Weights of a small transformer language model: rotary positions.
Each number is 500 + 40 x the weight over its row's rms, rounded and kept within 0 to 999. Layers, rows and columns count from 0. Numbers have three digits each. The size before them is the row's rms in percent of the matrix's.

# layer 2 attention value, 384x384, rms 0.0721, rows 225-255, columns 0-127
099:475495537438540493472523489475437565504512470471466472444461531552574497508491465495555546451456478492432467473604457527428570514507549551535475547489487506439478512559541505528533511556555470487534552504473468566500516493489454462430548452449499514537528470476521479464556497501567548496485557474526519462465625547525460521500424472507479422492506445477472487510475488565539565514508
098:483477447527481499552455496468515538482493559502483433527536541393533446439556512496583450511525563543478463470519481495482540475487530512477544528546443514520532479499515429450474557485519545500546515474536473506456444570446499534549494504496397483541536546536458491569508516479500508509534532572472530541571503418486432453510513507537482400418477517469439490468511510502497460505561
102:488496462485484456493487493486531436533597482493508604571453530451475453576477545527482422496466525471469417496466459456509559467526442421449494452502507464502528512520529460506577490496489435520506552537501512478516540435511518518547517505443457521477555471483540454443512445547540517470419527472526538487420484533505569433512499536518504483501570491481532509540432477508502492474429
099:488501509488489540548518573496459560480453547521503489526454443481441458578498560535463524420531463469460516411478522575521528482503506597509461527555476495456482529555440493482528579463494445501537488543487507460543586539478467432466489466491514499445458428476512566458508564488481486493529502499580515532514572497447466446506558542430458427435543447577484517551550506516501538514495
109:514537438465544470546506533426444510458515467492511491420529487498451439541546562474446505478445483511438539641555475510485495497541465454519493472510520511516570430537526461414522473516460485435478536466491497510438510513524465480472465498490480517403549496585464528523469455475481450516541501511571540514459457517533477512480566550543390465470471537472518501550550482483467485498580
102:426509528511504492491482531560416491493487474459504528547517475488506415526486509514516468501515421443465451442460473476437551468497428450550539469551452517536469473507505502459438447553545493496515537500492530556463494499608548500465578563514583503557516458463472486504508518449531472487493487448503467485515499524506539498491556484458499542528523453510530496567521418471515520529495
101:464554542554427512560470490523516469494440538513429528476548460532534506485528533489531425454456451457430494450505479489473505531525488509555524560561464497481476409480504489476472564569421552495486439521505550520545485502530513428487494429452542551452386511481451535471519533537544471592500528423511471500459570488533428480519514523514472526561448420518499436459442451542508518502509
098:489423508471412527560436498399483447521470504465439481513574549474464565484488469496514480489522464469449497493548492504449513470510483417580432404496468497397429503544540542424513442528491473528404490454489482466492531488530517535541475495481528474518456437527534530520538514501489514467533490488524544449467477497446469477528516458497516498445486497467494411505473533528471510497495
096:518481522455568463564497462455461570429514545511512528499451528472480480532500483502529490492571554507499449477503465596471500510457561524506454492557504506489504445527441554422452520562511542473515449466511524539577473496449530503522497546470482566466442485488502514500416529530499490533568521512519520498482473559502522493465517499465487526554489464543496475470509483469490461546492
102:467491491555467478445500534523449449470471478522554537487437561476522537477530529552464464539443478588495421493457436546523506504518495495512482465443490547475541520524529516381572473564482546498534561489418448483454492490522493455465461491501559501481476540407500456511559498577485468465486554524474531549410502431561522500542500486514512462472466505533486512510515500560477560525486
097:443524459523560486496498466467550550515525500481488492469553470388464606533503504506497552517495508467465424528511462524558595525576464470525542414458491491568466467521539571500451443533485501414462497512465414476514487530551480444523515453544552452488509476528464481492422540478492503515483532468523468489475538552527509511548516515436422518515474474455472512527546428526540482534554
105:529566532496556577537509483564515480475510520511475467445549459460523486496527429508489418506490509532521502428438472512483510588481484481499576535471535545481578519548500545517529524527548511476472413514483457591514535527440526534476471507493537538437454503471443522517545539555560532526469517523470555494471487474516447545457458497509541504488481493401459503444559448591511450528480
105:487559498508521493486502519457473518486516528495494472491492466492475569476570474480582535559520423472492497571497493539450540571527554538533489490477498497487474436451449481541469467494488504527490531518551524479474440483544523473454520511560512458456524530484496516541532578452518476494529490475493421428513426587531530479472468510495540509525549436478410486548516504410583496487549
102:443492441471507452466532472527451496477453484505487518535500423515553496538506530467527581615487388558435582503503528495495446530527489535514471524499517464525524530454485520512529452510497449438500435538544506459545514492450527514503438488459520488393504523519469496514474536510527457582536434487437529467438426474490497500543505520562438520409569543493479478503536395501494477464527
105:479563478504496503478498483513550536445475482547494509497477511480509484506550487449556503493556505541491475480509514534557480483521508530546604563445504491459515577510424499479451487432515496414539461486494545512511540505447496581438536387497532580470474511528558474506474520503539545485487562498485417501479549443519575482479541418541530532499474492554513512484521534546513526519523
105:478470407499509532551487430535517520523501496494638501458421524481539512537495556486485501467484518385537557468577486467500506538522480548494457452463468473487441540490577421498518546509459453403430514497480509486536468565456502570584512459552462551456464518491517574481485514472527545571485541507520475510498506558484492484489524544473480507536459439454561525417487502475451492548527
104:505521457502542464483503509509496545596443490523467470537491509565460581428562457488500461531465510550485451458545451512500442479445506521526446596527438523526519527463454510506476528514540588468486483519580458520504482398467537533485527564422484503464550528450483490463465529483495486518466544468486500425524534479482468570457499567480561482521542569561545530520464417495464547533519
108:531512543470463508542554431446496507562477512552490454504506498515539579547478443531461516444514534435521524450520506571531540505512503461512499501575437482439544475510496535546465549544528481533501503474452509523543435497484510510511488458495505453509522556527544546562520488578526462586581496548527504521550471578590522434545469501541450533528452496512446504446491457541505493530576
102:557568528554533540515552451484511509446512459540457555522546534481442483624534543501505544597531524560519513543515510506499507490566460507495526498466466550481553458464489532489498535559525456454530435474523506473436468545512441488435461497622522533406470505519553504584463579489430515466488482461547495514542500511496478495474449479442510507459439475480493476592561504469481484544436
101:536578548498499503481436462567466415411509463587541401482479487505483454438488514430570505562506539457514523491464518482472503543492505531551438521473439542473435486458528482508522464440565578515485548435549491535440488513504544468532541507496520527534449548484513480489526483516559507471421522501495478414413488472513500535508488523493544461509547478493474433476505461563573462489441
103:435524509470474491484484479597459516573522539417534499434513484511576534518519444469510472543440478513510457483535471547525462551489468478425435536537493651475449485485533546431476462486514470486486550511448510493499496529531498486519484525449498524480480478486501516522510464508464409452523510518519579510549497519491475485513478489510498527518489550527486460482497508508521572512486
102:495422432516480437490508456498571462488486450505427587512532479494589512519518491554488526502502475462475461474490519449499487495481496463474488528506532471483440465451574478575502496478501493476543464483492485540481515529426497418412575543494490546452455402517507548435527509471485528512493519495459447470455580527407530481547479523510528580584524463490502480501545489442528481446449
097:467495459545557490497557570482555485527523478476498505491491553462477542483455558547545525475512522412533518481476518503538539565508492456540434450485504554479547506359520448496527532549471477444535536477565506489513523574525503472554463487527494463466549487508445508483507550533510542419461518548520445518486556488527509500510435481492540508532487496496487488533480480532520484395520
097:450552451483492506447543527458491502529561531479555588460488493444482474489504511487425503495512509498494485542540437530450480517560426460505562491501534505514508483485584528505457454484436465491465428499433465486451438499499535493444519561500486555470484517557487471559470515444502493541543438473571480584530542522515531558478480537448474530428500543518532502477511531550499562511542
098:496496532566551523485577546476404487499494443568501526541515495430514452476583550525395584551513494406446509471518416424457484492502491448418497506480448560470529472548510449492492435477518504521581486509540474540500476503453477451515508585509501486500469549503475560529556467551507510494477493520477473437501454478502451516465479520495585523510469443509514518615500469556548510540479
108:486486558528485457542520510542482405467517501528485511494540473493500533525442473511491575468514526460476496526514510487530526512476439497550517442508529539624499450441472513507565551482512471472518514540548544508593515401524547485492520460515416453518451532495508494489435469548456515516480468522534439471551493469566576462471515494507438525484492488440449515434522426460470470519445
101:518507558439499484496511460519509513494484597536542574496529462476494558461493512494545500473382501509501552479498569456472518394434548499463474546471525503510539498529533455463447423475513498507509520504531524490465477588429515532486489538448469454536466486498514463457499449499508610512447446487480496482454557481494418527552499502509545401504426540519495473473513429557476548437472
097:447523466491534513494534575493523484490465490533541486440535470468496506572559517515493546531549416528445429507540474518519585506548534508450508533526541529509531526486506506575481423544476484466486533438495448463422502544546504527456542514544487493459464550494473437497504576500579478498482457528476482527477540510465472526499512441493479523508465493469477521497527511511546446469540
100:532454520475437486525546525515499468491490496477511500490509516516507525501498602493505612513458456479490523540536486526492543501536452506513555523528488511509489476482460473526542532470457512543512526534525503477481525474499495536435476549501528551478489529506542444471453528510562499523506525458476525569480584558457490506533520459541461538434519438469518530528504479515510471525442
106:516544480464547487452512506457519562485580496488498523515551531503470494555547490445478535528454478441495413548490495498410479538482526522517489486414500553478393539489557541507492405562469476493568562542441542473474516480486427585477510465493475499504498462505466486489484475460545470475459503497566471446556443605539442475550512502509535479472523427532531538491550464474563556462613
099:538486530514473535437445404497535455577505501516563502572503579514394491411473484491505521474500463484514468573492459562517522487503549462478444458533461476572507474475477445536448459487554523469444445515592582448530508505499527607493542473533400484528557514514446528496508469518440549511447461515507502445500503540432478589492519539444529488540559525509524492526545569489533480509460
# layer 2 attention output (transposed), 384x384, rms 0.0578, rows 225-255, columns 0-127
106:520497542503524502487442485535474503527545484453507489506492559489475505505485512573497486490501489457482510480553429488483593457517535573542475468534545482457502416497530469525484513453546446521506430531474523592531520527527598518460432504453413490429515442463549469517519484528521514477543527434494526543545471491505534513508530511516538446498497508508507461582476606516552508463459
103:453455521505477458571521470561529584547530494561500477424563516433447461439547518602464430505485497530513490565510563499515473458482537523500505424482452531500508524586497484451419508513502526488514547528562472470480461504491487544583500566558416525501543518557466446462566551424504465505529463494457468480573467428516480442467512499502533493512495495479414460480498453405454496482519
108:443579461535482439541489478444525539514551490539482517512522469475514559477464463526477460454540544501502510557463413567484518477452465532484567508459494478489494505503479557492509507535420497521477516488493503582457506409504447521562524472554448557434498461470530489536529440534540454475489504456509505449450472516482500536480524500471575465541549481515468474512523458534538494473490
101:521452552477389457507497500598531485469486470454494493566515467470487529529425452550573525403480429530510477477475416537473565426434457490526473476484462508479567519509476545517485534509514432547424494507547532568515441469476519502531509528482563440478479502429453423444469493432481476513504495513519463553541440467473531483457494464511519547469445515526500499426386535472494492501480
102:483534438485495537525478496562523511495508442593549517517534448484449460505433612456479503448441535443527529539546504608611511473475512502507450496497530581481496489468497528491492495528476476518585493494513521549495479457532456505530493522509477426437542471466502489466403500561483441433509497449435478541506535491469435459532535522497552580476494479506480491493473564498502502489528
101:532485602527457506476565522465421524550573568561445507533445506514501508500577478539499508512552476516517528454570519446463493454493529526546505465574477545467496486459491556500537450479479544513444469497428557504532519525537513459563494450488531543520524454507513434539492534447465488466522436518465555477519528531410508498481561461546540514541489480462639487497512486439490548565482
100:485508576511451485530464475452521487523453461476440498466557484546502507485493512469500563441510503488595528479447519524494421521489563496480448535504477529410430525475459549515551473581470503544470403499487550550528539548488595545530496486496451529460483489525508504571516519525509480533519473507498465449474509513486458507574584469514478495520442549540465481413460444445474436509537
097:470428393486509470487489500446500507443521488542501487481497464514498469541483477399468477541496514455419456556525509503444402449441489471452447486501498531468470485533467453441554487480506559473517476467484536563440517514485491556521514547461482482540438484426516527521504483499473544488508520445510465480450557547517591422521497515454485525517615420486543458593468444498448535435528
102:457481466422549495527558408487475508487514572412518501534483473468434577492483454551547499513555408491510457528529553543459477497477509500519499512539476469491543528543477513562594598550470538498503490547570491515487513571450494509524489477478567492453498443533451482485521486494462497553460522556451483494512509506487480506448450435476458464489503514507482513447499493537446536546481
099:475520481503435538479488509510533443521539479500532473417517540496556464519549445517466570527485525530439462456462512425530445410506498503485501462463531600552451513504494464423576537554541509485419476481468460523553471533516553521490397418425471504476453499472477478535540508560472438460532488436508475441537438487471500508485500498509585500477468462477523488489497496548530446496445
100:496494534497567510518476480458494483446505552567530525523550488401544551496488503508462454557548548451403476494516535535496482420497518404562448417411526473465491590472486499475429537455506464465524453519428504519502482569512442485500444576547552495484463466523571518456496553527502528512534448428467580558508514482552498490508527536495508572515457500422483497456518498472506538500510
098:539479534550479481456482483505485532492507557495567413441485509517502468535533530467497465470513477547485443453450453496457472528441528546555487515530559505489441513415526455511485464512522515536530461563490491455488531524489430494554416503485531502456457545523491525515468571512451460477480540468500588477481550453557447545496446423524613518504517537522513517489514503540541468567491
107:474495546533481516479514552459541490511473518434476599477481490525519441544533475520528468586502483501563560538548523618444423500457464436452486486514494511461551476484498479513503471480480510511496535447515467500473525409492556447503498459525511519510513448491470442521508553496534484549481583524454489473477444488516511460511532529440525449511507517499412549563515501450448551506530
103:507515496477558421515510460539556479508479473515427518501491507448468548530481553556503428540529471475484584519519500528505500536508497455554431582543529515501489523562518515513473500455527514499607508465559505486531423445488540507425469543534486495588514442491454566472498510523439478426496515430460521484450470510492511490515483573574496461436517526533486471467512484602556503478524
105:445505468489484484488523463504506473505479542493530485571475543493601428567512505457467459512505505517522470503565534452514444367527467510565531547477582524455598499503473504524427473433477511452508462481462418485512514460512453486552538459533458471465554501534469444484487488549505475535492504545508476534454487506466538531563465547491525523509551550552506531479526477557459497571511
102:514517558483437469515543455556523531462489508408523544536535474506502539465482525438453419451517473484479499564484459526433505494495473477481422598497443488443386436518521497493575512465523445481445571488530508509516482510491485516471549436526472508493492538538528554440494524419464519533508604542549473481532477575474516492480486502435492538468522508496521541508500462499531507542459
104:432514471512485492526461607485434507420484552557478431448519476441558526466469529433536476559504522569438468534476479531541470504531484545496528553490524503555486496512560490489489458541487591450437579543549490460549529513449459437511451495444476505520527438527528471521464488506528453552438441454579414410561545564518524458510481520562506473523524516579488470490503466454577469549538
108:438502430515477487514514471492504464464496607439440475472489483463487472522556488461550539495516520436468558533480470517456499532500444468526508509471452461542500477458412480521396428535503432513434557453514468554522521512503453511537457516452491508502613549499470548497554476506558514465536566502489490429498615514441524531431500449496570468508507463507469526416522479503452587492538
105:565536483539503494537521453515512505429480547509526500517493534481499541565469529471495521565452550561515550530513525534467525417538475547530537459455519577474492471493525551577484512592489536426500453536474524471503532558527478463490488529481499559472464480478479418564484574491482435504497496502570607495510405494496443430453450468547532520533480494512529485504613522495535541594503
104:507499506505478501504494425546491601508496415525565493522507528472514462466501499465504488587467490485491543467466423493498566560567443462531405483481511562550559467469521517482513566493515506507487502496576420480462548541467480522483531525463510516558452518506435485469506472467552552464478517488556494505463475533521421501523444522465500566559529538428505514575492502534489522489468
105:514400525488437471520555435458539451501545578504484521508441511530526548503455477538397446503541529461484386457487508560468489501470510549539494600571487511534503519448456527561540473448483521459448496549465479495517511484564504433500470533551499488527468536499490574479471506545576485438550477517506415436595492538498505507497443502539497426560446449488451549493496519548433544443372
103:533551505444490482494518501480512526537389520556451479543499453461527504559445451488517552458547493471443443524512563479461586521452518497557487496522484489479451541493557473453495525519509489504469533519407494459535498461552473458479526589474565491477481396461500544549554502566459522527455474454512467478541547537447483424547543522498489610545556463478494459518413569469473489524459
101:521506518436525510527512547509538530474527463534432553461519549474481491541507519493463518443596495464420529525448499444515561535524483525503569449423451562518540518432587474517451482475548504453459486453459490530576474565533451487501491582495422462451546459430506483587457528494539450522489470554473518503488401512512560485555487556424535558455479458401509543576544468592530473445481
103:520526592554520490526479529506503401537548461492456537534482550506478506456477489495505477495465466543522538556498473532540476415554471386532556476450542493510509532495493472541433476470442516570503478473542442573518450451505603496538458524516473492499420505564473563486461506495516490450476524526475463558573450552560473556488452465524420499461468520484490488490459486605543524425548
100:541569509547536445540536481517478454412552488484507453514464509521536484455556532548559545524439539496497490495489463456511506534420526482508462527521531515494489492542556487535437407540465496577539503484440545488536484473435535514474487501514481514574494531528444517580532554549448506500500487548513436440525446502450461533489399529567469475514548512467504498526440484504523513587516
104:535490389611439525485515457555557486559440434511525534499482454513530514480505461507452507595481517419466491484406484517509478479567473453511519514526496489549499453517538512447475473514555508540479497551559506514515475465489444476534508493480436456539522532522407427451506476526501568462479504489472464556514454435489503427459477472549499508447488521398521516498516495444509464488479
105:519519510507487498490548533480489515501449499535489516481426480402447538543539565435515493492485449518521480437561466513529461516543535468493500411488558519495433559431524429450500563466465505506504521500486489500451532553478531422542428472483491527554485504523530517452566505586515484489472494465513547470506493504472490488545470455544574487484527516495483517460452453469481536523507
105:490542528585493458512427530542540506505536461548547417543473517493476451468459463468559500506491482504581447554544548496489473540510539554483486523424516516426436529474541466555439495541486580466543566369479524477529396487502522513480501495461482528482484495478473520528507516529551502447539547554475461537486499480492529461560505485518521525460521545524430550470500563466479511513478
097:557383519496512495482535484485552500519523536513510464578478406426467378529479488471513496544461510506546499412527512460519523428451487481523474474517537459505502460542523559522497447478485577535418575532430475524443504535485522519426539527516478536492556442514508474540523569482542509489553434537482533507542518465495462435556525463502428524488509525475526512503524517518574497524528
104:460492543488473587523551521427435508505561543542461506606484429531513475509556573497513457535504494502518514529406516527543445473544558502533495494529500490469514470491460509539578482611442469520544518503499493469502502447480507514490471475497550499528520491484507494486478518468503541422454483574524425482554436579535524429504504509548543515541509550488454494530534537475517462471530
102:519481451489504540540509462485459492553462554518486538455482459517547513508499567493491546571497466512484394493501544468521556556467425500452459527528454587558464507483488492542514525499495556441519462491546543563499566478546628538536490514533510540497528528500441498434468499585513519536512520533515553482544500466520493506508460492512495530506542503486409523475534615468541558509483
# layer 2 attention query, 384x384, rms 0.0674, rows 256-279, columns 0-127
094:556526513515573495455562547412511534461585479426545539503493490503487524511473455551464504543476511531447414483568455472474473493518576446500508547522518458577573513480499407488568490450513510517432498508552491511504530501519459470509432519472548481501486458541522432456498496513472506477511452592473531450461506435463501495544566532475473546565477484533468497509429514499404465470490
116:521470527529457486522424501445465529500496547514564453554455558426556554509543528484502535489470548504538532529493567522482510528458495429510495475503492500477534502527492503449529512508512431500511483533499538447572516480511495584437547509539466455527544618550450517528513506391498546520540428493546509517559453528534545527498497470513455524453595462487498493445497506500502523511460
105:526497512523475458527430471417497562506492508481560480532418529520505482501521545486434569484532566513482500506503540555508533468442512443499473504536425492480502464564567572502560486471546499525514496551492517495569468469502517629447569511476526469495494566575439502478555534426534539528540480451500478487530468515501571494465529453470455518422554457494499532460519440503486540528415
092:454586498492508508534518446586508471511490474484400543468455451543536541466506507539495526470593504455520465524467551544472561510473502499506451480525496554465460555454550520544490446538506449436567522474522530527457471478526549575514513497505445465487500540538494521557504527562506518512455526511468458526502505503479542532484493509549540445524503489536435536523586521531576552509496
107:558376469461452479468479570451460527498526541520563512500498499473523505494508510450520439470377512578516588507512489490467485497442551512469482444507498470525507454540538485467515545472579516485468484528531493485583508504493507512405520547513503497514505533530465462481535480403478543503522471494535497446529528490533496515488483536477487523437503488491577438550478518463500506465518
084:507505472466523444507498501498533515541475531446437505493452502546554501487477487534439503464490542515462537510571509491493557509501542539532487418514473522448483493440510470528552485510545527503504497501598482530478550476545542569517520535547498522525409553493489534517509579530484615499548543526528422404531504469461511501533458534486485523448517449465494469473528494489545487554466
107:472458504507442492504446571488492515497461521547536435503533498438502498517506560486570469490442454525518484511535469411516563499475593490458495484493465499546593507525512459505497548445527475544469485489495506420571528502478522526390527533485517514531513530506517446482466437461501502500514428430536512494522511544573455585438489546453515547476551482512525361487493476490473457424486
084:489535537527499485542480489463487526571455533453483476499505526506551500449500524529435520449519556467493536497544514509496521480488551512506529438492447526450482468476532474542532451470510515481541489488559485526415514470536434559482546547511515543482462480501542489550516529541528530516557455478492439460487554518477508501450469449530511560461471417494499488523501463474496533584458
090:476506533448528473607539491486464540565495465508503495506550539535492465507457492488483466469560554505481480476541502501590543453506514549491551447452419564449489498477575482561521491545475517537509539463510514418413463505497433592498509511498465454552475500460479515492500508554540488498493522471501490468439538512463474455453506454525520522425473425508475485585499490478492553559509
095:536562465462483419471528448560547460528503472482454482482463378524498476517471532551413502519528506511512481535508542520519472512414517529535478452509564534483535558450547546517538482480527421483509530493595478555471481474597545527559516490464498473442425453592492550539532542590499504527442562547488486465467519468411545485501456458528491414489562475458484555427517540478555489549468
103:489483541555500570497564546482390533435506508510579462548465567471533483478518445486505463500508456522492501464429497494495511530523429449511515555471449429564516483550527540479491534491488562513516478570415514454588512503447509466428505497514501487472502495524524495493462466409464488471511459515534490528516490593542473465505452565538523472501456538511537536535465463502487473459589
087:510495463477510398454486547516534534533464463465500494425483459507540513459500532532574520523517511477552506472588449480555555423460619522531500493508523594454491503419575477511482444538567522498502472511472453478482517452505492506512490582471453545462528583579518470585505526546498555489516528461457482509523484506410519562504452527463567524483530471493527434522480513496517469567441
096:490519519568529587494486514502432533477520512524545467503531521454461513531531477514476500519465484514491538509445522465544442467552445401507535555458479429549478506513427514464486541539446542500523486613499536497535504561461514500492491471486565543574467438407482476484528482430459529459581446542511516507525482516546484555458504572527447512580493491456504451483544406565483478451528
090:531513543526529505595464495501484535516459519502489447492496462549520520550512489479475552506535518515426513509536452502468495463535603496524483486483421562468463419537549475516493516539558594515468556479501531516528457543450487531533480556543485541510463522492515536547487528529526487491504476471488540530555557574498485526449521437546511522474464437511569534471499503442441489528559
091:488470540454571546519557540526407519535456543509511517510515576471510554469428514490544514521442506478526485461562499469483516485556462556493531462455485444497513461511454435487469513509478566563452472535495454485523539484491471473506489478522500514573477553552510479529521413441497449536536494522455506453515536519490470530440566575477540485559433453532580457542524487482411501406547
107:508491523409469449453518475489561449558488551452484457428496501500547484499504589525512492528547500519519492491582405484522553450456597565472460501535508528486563449487577469584524472469497428499537496349530530501532528458496513472484510543572476476487570534600540506512489509539506486490538586465532494478490533453477510528496526496494527501442516494536488532584489540450484505522501
087:516501560493492495420509507484612523508465465475488499459572541479494565579525499502511487543429561463564539505558413527520492418525539491448466448535477558526518507500539459487460447516548546495495519485415483516528481461502548488527471612492479459485485522556505545541493519517440493422478511457494481456497470444483475557506469522389549487496522520489464526465481546435528494533481
115:493510434486546404509426508470559464435484431480480457467503440553498541512537515522580546462549529477501520514481498470538563506499498489537444484531493510433408413470562606522488460494522423487493578437490498493489574415459525553492507592504483536442535509524490564534546522564534467437536512488442513536560584522470510474508405477552492516481518489481426515539519540521548529554498
102:480442546502545547532581517471469529478471490512510463490557533447457493418463558529521498575570449540474505479479492486545568500550486573447501472410442483481553421465524527565468521440546547503531438569532519426463625472511428533490468535516451526477501531492484446591494495497483419524482461508471469474557559502518452472473489531570439517525420496436489485480443471526511455539474
102:511512420521460471516441496518515459534487550501475450546450459509554468490573497479497575358588490501480485453452456488495513534561514515526483556579493483510518431470472565557504479456513467523500483368514522515555521558505497461465452527530417443435463534526534517519480539574503541470511525482509504515505519482498616469474464436563506542489504467549471473518482491527462496434546
092:453491543568514578528493446504412542514476515462514544543454436476491505475451487479483477467475474559463500487494561530409417530496451449485518487479507453529524527552433473492502516524497563472522466594490447534522433554525494475571436426488583505626460557424433454508501541448543638556538527498489505537455461438487526483576537517468476476559482423484562481476524474470520528454472
094:517529458447483498499489570471509516449521498502484501528556510429502544525465469525500498454411519558596454456505515484521563478528531476486556524583485523520454510473548441428484479519519510570478510498528553547526439501456506442514486532535453460494509473487451532477496476462518531512458453521553552430543510509533513516515487481537424519495547482462571561530510401419463541479518
096:507502486500518547558500454435323605571446501497511485511474530554489523446465504542501605467455541546493483452494517504530492495461525490512580507479400542563502485483459478481509495481506598548458506554491498499463500568478503504498462511529472508547451569460534492488514442526455537519514438498479457473514486480451456577442487539496477496485474448437514431548536437448491529500496
118:540512533446505437468500492545661417475537515497438466488506486500521448529555528525511483558538558464495553555522542519601550533520486568522481481544523494416466493482563522547492448473453455503496495410476556506518485438494479577483509541467448512429533479526497487502458501474481427480513533462497455535541546478469506468420481525503510564440517530512508518511526506514499459484558
# layer 2 attention key, 384x384, rms 0.0648, rows 256-278, columns 0-127
086:480443562487548528482530483520507559560470506488514472408508528528445471464478528504507575472433549453500580547511486450435489482526516463535499552423444485505455471584425497498483484528483499424475480559512443524452505548413516501416638458535485555527559438499508454503504549464502477472416502559451451514506527507474482500502552510541494469477534509505468500483514563549578487534572
089:497562406514582537520479518522532582536531483554461492460493439549504460558468478454475464435514535516509485485539453476401505481519438557519535498510503558445490484451492558597429628433472501510470448489598435591512462488541484530473464424491453516514412496506474501493434547514542504516529528503521521458502516474494448444426533457479484424485504515540585489477456457551492496542494
078:491575444491494462498477511471557414485535488516489527541509527477539527436526503436418495523509562490552518518502572538508483544581492487499492491503482477540476539448495524552523473481499544528515500450550571502497429473503463525544477495395413568481473475470451508430492564525444558469540590454535459484498517481491489467489493535470550440503541526478505549551432533550504510470487
092:496566530495511488433505515509468445533447493487533422510449552470523468448564518566490445514466511531447453506518557563478478502515529552504523483478448512511557460501555515475494502480537459496512478506447530465535479498541517504485585577407597545499551537523572527542537468540542461517458505485456533488532454446455555507512538478466568557537445521522543506543600493411541442379508
079:530482504441485485511500532463522404445568460536499530498616451568449466511561534467394537487574534497463518507467414523506538525587496521546516474507457509497479529484439526496413474425511492496531445544544497493439495456518491474542506436460491519473552451488508525463455542518405553513580572465564464475504437476577447501528494544490502441427570583501492541502512525553455498391519
097:504563473453471504448500417534497449492523474520447467485481560457578484449538479494472495551522574478544486473485503502457502475474547569596537457490498489537502497529520540502465440522415574480565479409471493521588572529571542535540441556457509511545493483506539437540493536477482504464403572516532504484505506480504492451498488557517581480532495556516416502453457502518388473502541
089:491464530449436515528561477451466449429515480539508586465535482495508534436465491489440514526576518495533536490469464490492518459522515503529496516502530524527415544508488513512488477448409460444504518518593524525522577497519504493486474445533541488473468474510462475533520484523469512469561454476555457528509542554487543461475551576474573405483593552486523489473420485521437559491540
094:480487521463563501444482478509496484487566500484517520522425587515530432516493499535452454583509542537446552499511542482469473493467514561522511486408432508482598502470558508490460463555509522559502533496446416523551551488493569556525495480455507500532553521405552501528505500453506504439492460506488486546564508485538488532533485618491514463515403545511539495472496533494529496472496
094:522550495477584521494441460505533543562542471509458432547364577551497469450491502506495499593517504532505494481535520504450479508462483522520512531423455476471645442488514519515528490510492514481442429484414421551505468381527572529574452453470453501476460528498491488484470478527556531485457525499471514515497412390522498516558515489494453531465476513565562463508534556531491476505513
081:523577511453541518551481502520492451542491445409483498580508537495428546489459497479503493445469513492524453523512502534536500413496520450490524516546550443486482492459501458461531409538517505490492494480486478499487439524575506524551524583517438532467572508468624494459544494507530423526486488557429535461535501503469521546463473529532580557454477491453534558570509508503512445495373
075:478466432549496510502464500561558561508571550531483510495543495523479512499562476469529563500521523537610516468432505440482541474446566458507506528492504438455530483534404521504500478462523445557525500478507500483512457492492534549414495454510502533475517509479513496494470502464493579456569503506500454542503496492512492438391478533438558465456601598542452481419531573512401566480451
087:522483439493569474495470463542512509499515504480557511490493529495536568587533500521477479586554500453457539564528459507526415502548531566421549492496490525486491537475545530548455418524500504479530476484518498533487605472540487480502559501512478484617566523512568499430521460490490423468512417502482476434539583506508473578478482480515561551558469504497488549509500501526532533540476
082:553501489573432522553521452537553552533496588549537544582488490544532554535515496442577580470527554516540506533460565483509477537525444488508532529462566460502495522561491571467464548465466488545458490499537522541497491526449469451508484441501526485476536520565441470459497516410458471524493574530562510536510473516534535448554583495507519463478558465530503400436480518512458516535496
101:582500513482480402495470519543403433477526488468504433549438520492523482549512507524532438489407502481435533462489497596452513493477461550556488528532464487461534428463559476491554528466551481554447554527453464546515472455453517541569565550545561462490514492458477503466469497471516502459472484532498541433533430414525513533494523463487483519502580458514557478496607464454528464474445
093:541474516509482507447530537489489494476579534525494528531522536530465550525526483509470536426503545524508504524385482492549476495491486428523525499458521492480477469517506477499522491505529432462468592473592471512493554491519512508455477463531486499537489502464495441541544497483497503522468429487450519469501473498524562500526608521502514488509555449545479473461546510513495534523527
087:441515501513545495475483459514524418508518435496425478512486476462494447492508486531427443521511482494501506521576415552560465489457484534529538454480409533471464512506564521519469456585489547551537449431438570494498509518513610568470518565467519518510515506522557506438447428513501443521412443574516538479492496510439445507527464517520502512463439546464480581487587462516491480457493
107:517500474450457479436505506472509491550458452571513500479524512482582414363495500535483492438486456480445562515559499508498456514475482582510503516523559518539539468565571486509513498514496486565417516549430453480507623502486415572437527435596479493550508460453473513479504459505523477521533478529501473472600520473564501524518523490494460440466487553558457540525442483485556514513592
109:421550504520556515459512499472478480525482436507560475532455514476520498528507501498466410504551433480457449413550473506497469540520483437425493541500508503527538477469599497504518515520503476454492513543505583462541487438519517466563511587461509448510483493533525571419458495437556483532492523547459517522548448459488579522495520455520508474585451504483573484551563546519506508440488
107:592491506552508540444475487546544537501494572529529508515563507513461519490532504497441522469514518522500486398439469512455516538509484572508529552505466467503549428596518552437482503468522483516444544513422502533569505488493524505538499413473529421533485522423535474560560449498548515543457502508522490518492482470496559510557484541440462449542480532436497504476559583499560474513538
113:473501504524532511572471532518463502452451413534445504525518495520518494505553439547549443541470491449436501486494434545604519549504501483486470474517492512472546534465493542506466443510540563466520479496446553542513515514531456477525510597503436511476546500514467630495482495532549526575539507476511506488390442516489579547475452465549524492547455482456490551542470441424530432467453
099:597457490559462547579545546544459513542565572575514452567536495553442536521482540517510513525446518516530541548451524533576511470454494516501550517467493498527427494477501522431528511497497462519513570538488552533524532492479518515507466505504516452495486444509528435556535518456479477551453527449467506451468516550581454471519525468508574571487543557458516451472555540479485486522513
073:454455503517557524517525491568468458526437493448514412537499475512494458501460445496529383483413500539510485459417432552523490546483552510541531548484563527494398510477499563401523483493496449445543516468496505530535488439427502445508480502491541473543563484441489475515472546496488454549495536468429505446459562443449469518472518542494471511456464514486507494493600569505478502536520
094:576494518553433534515492472514450438477516547507540544534478541511490511473519467502481535434446484471435514474376503521525486499496437455463521484506504549537432509523510570459481517452498519483427500517493531483518537462431506487444512473511473488544512481464493500523500499499541467463442485523386530529497459444551477450556587461515512482574527538513478540580527515539531540366515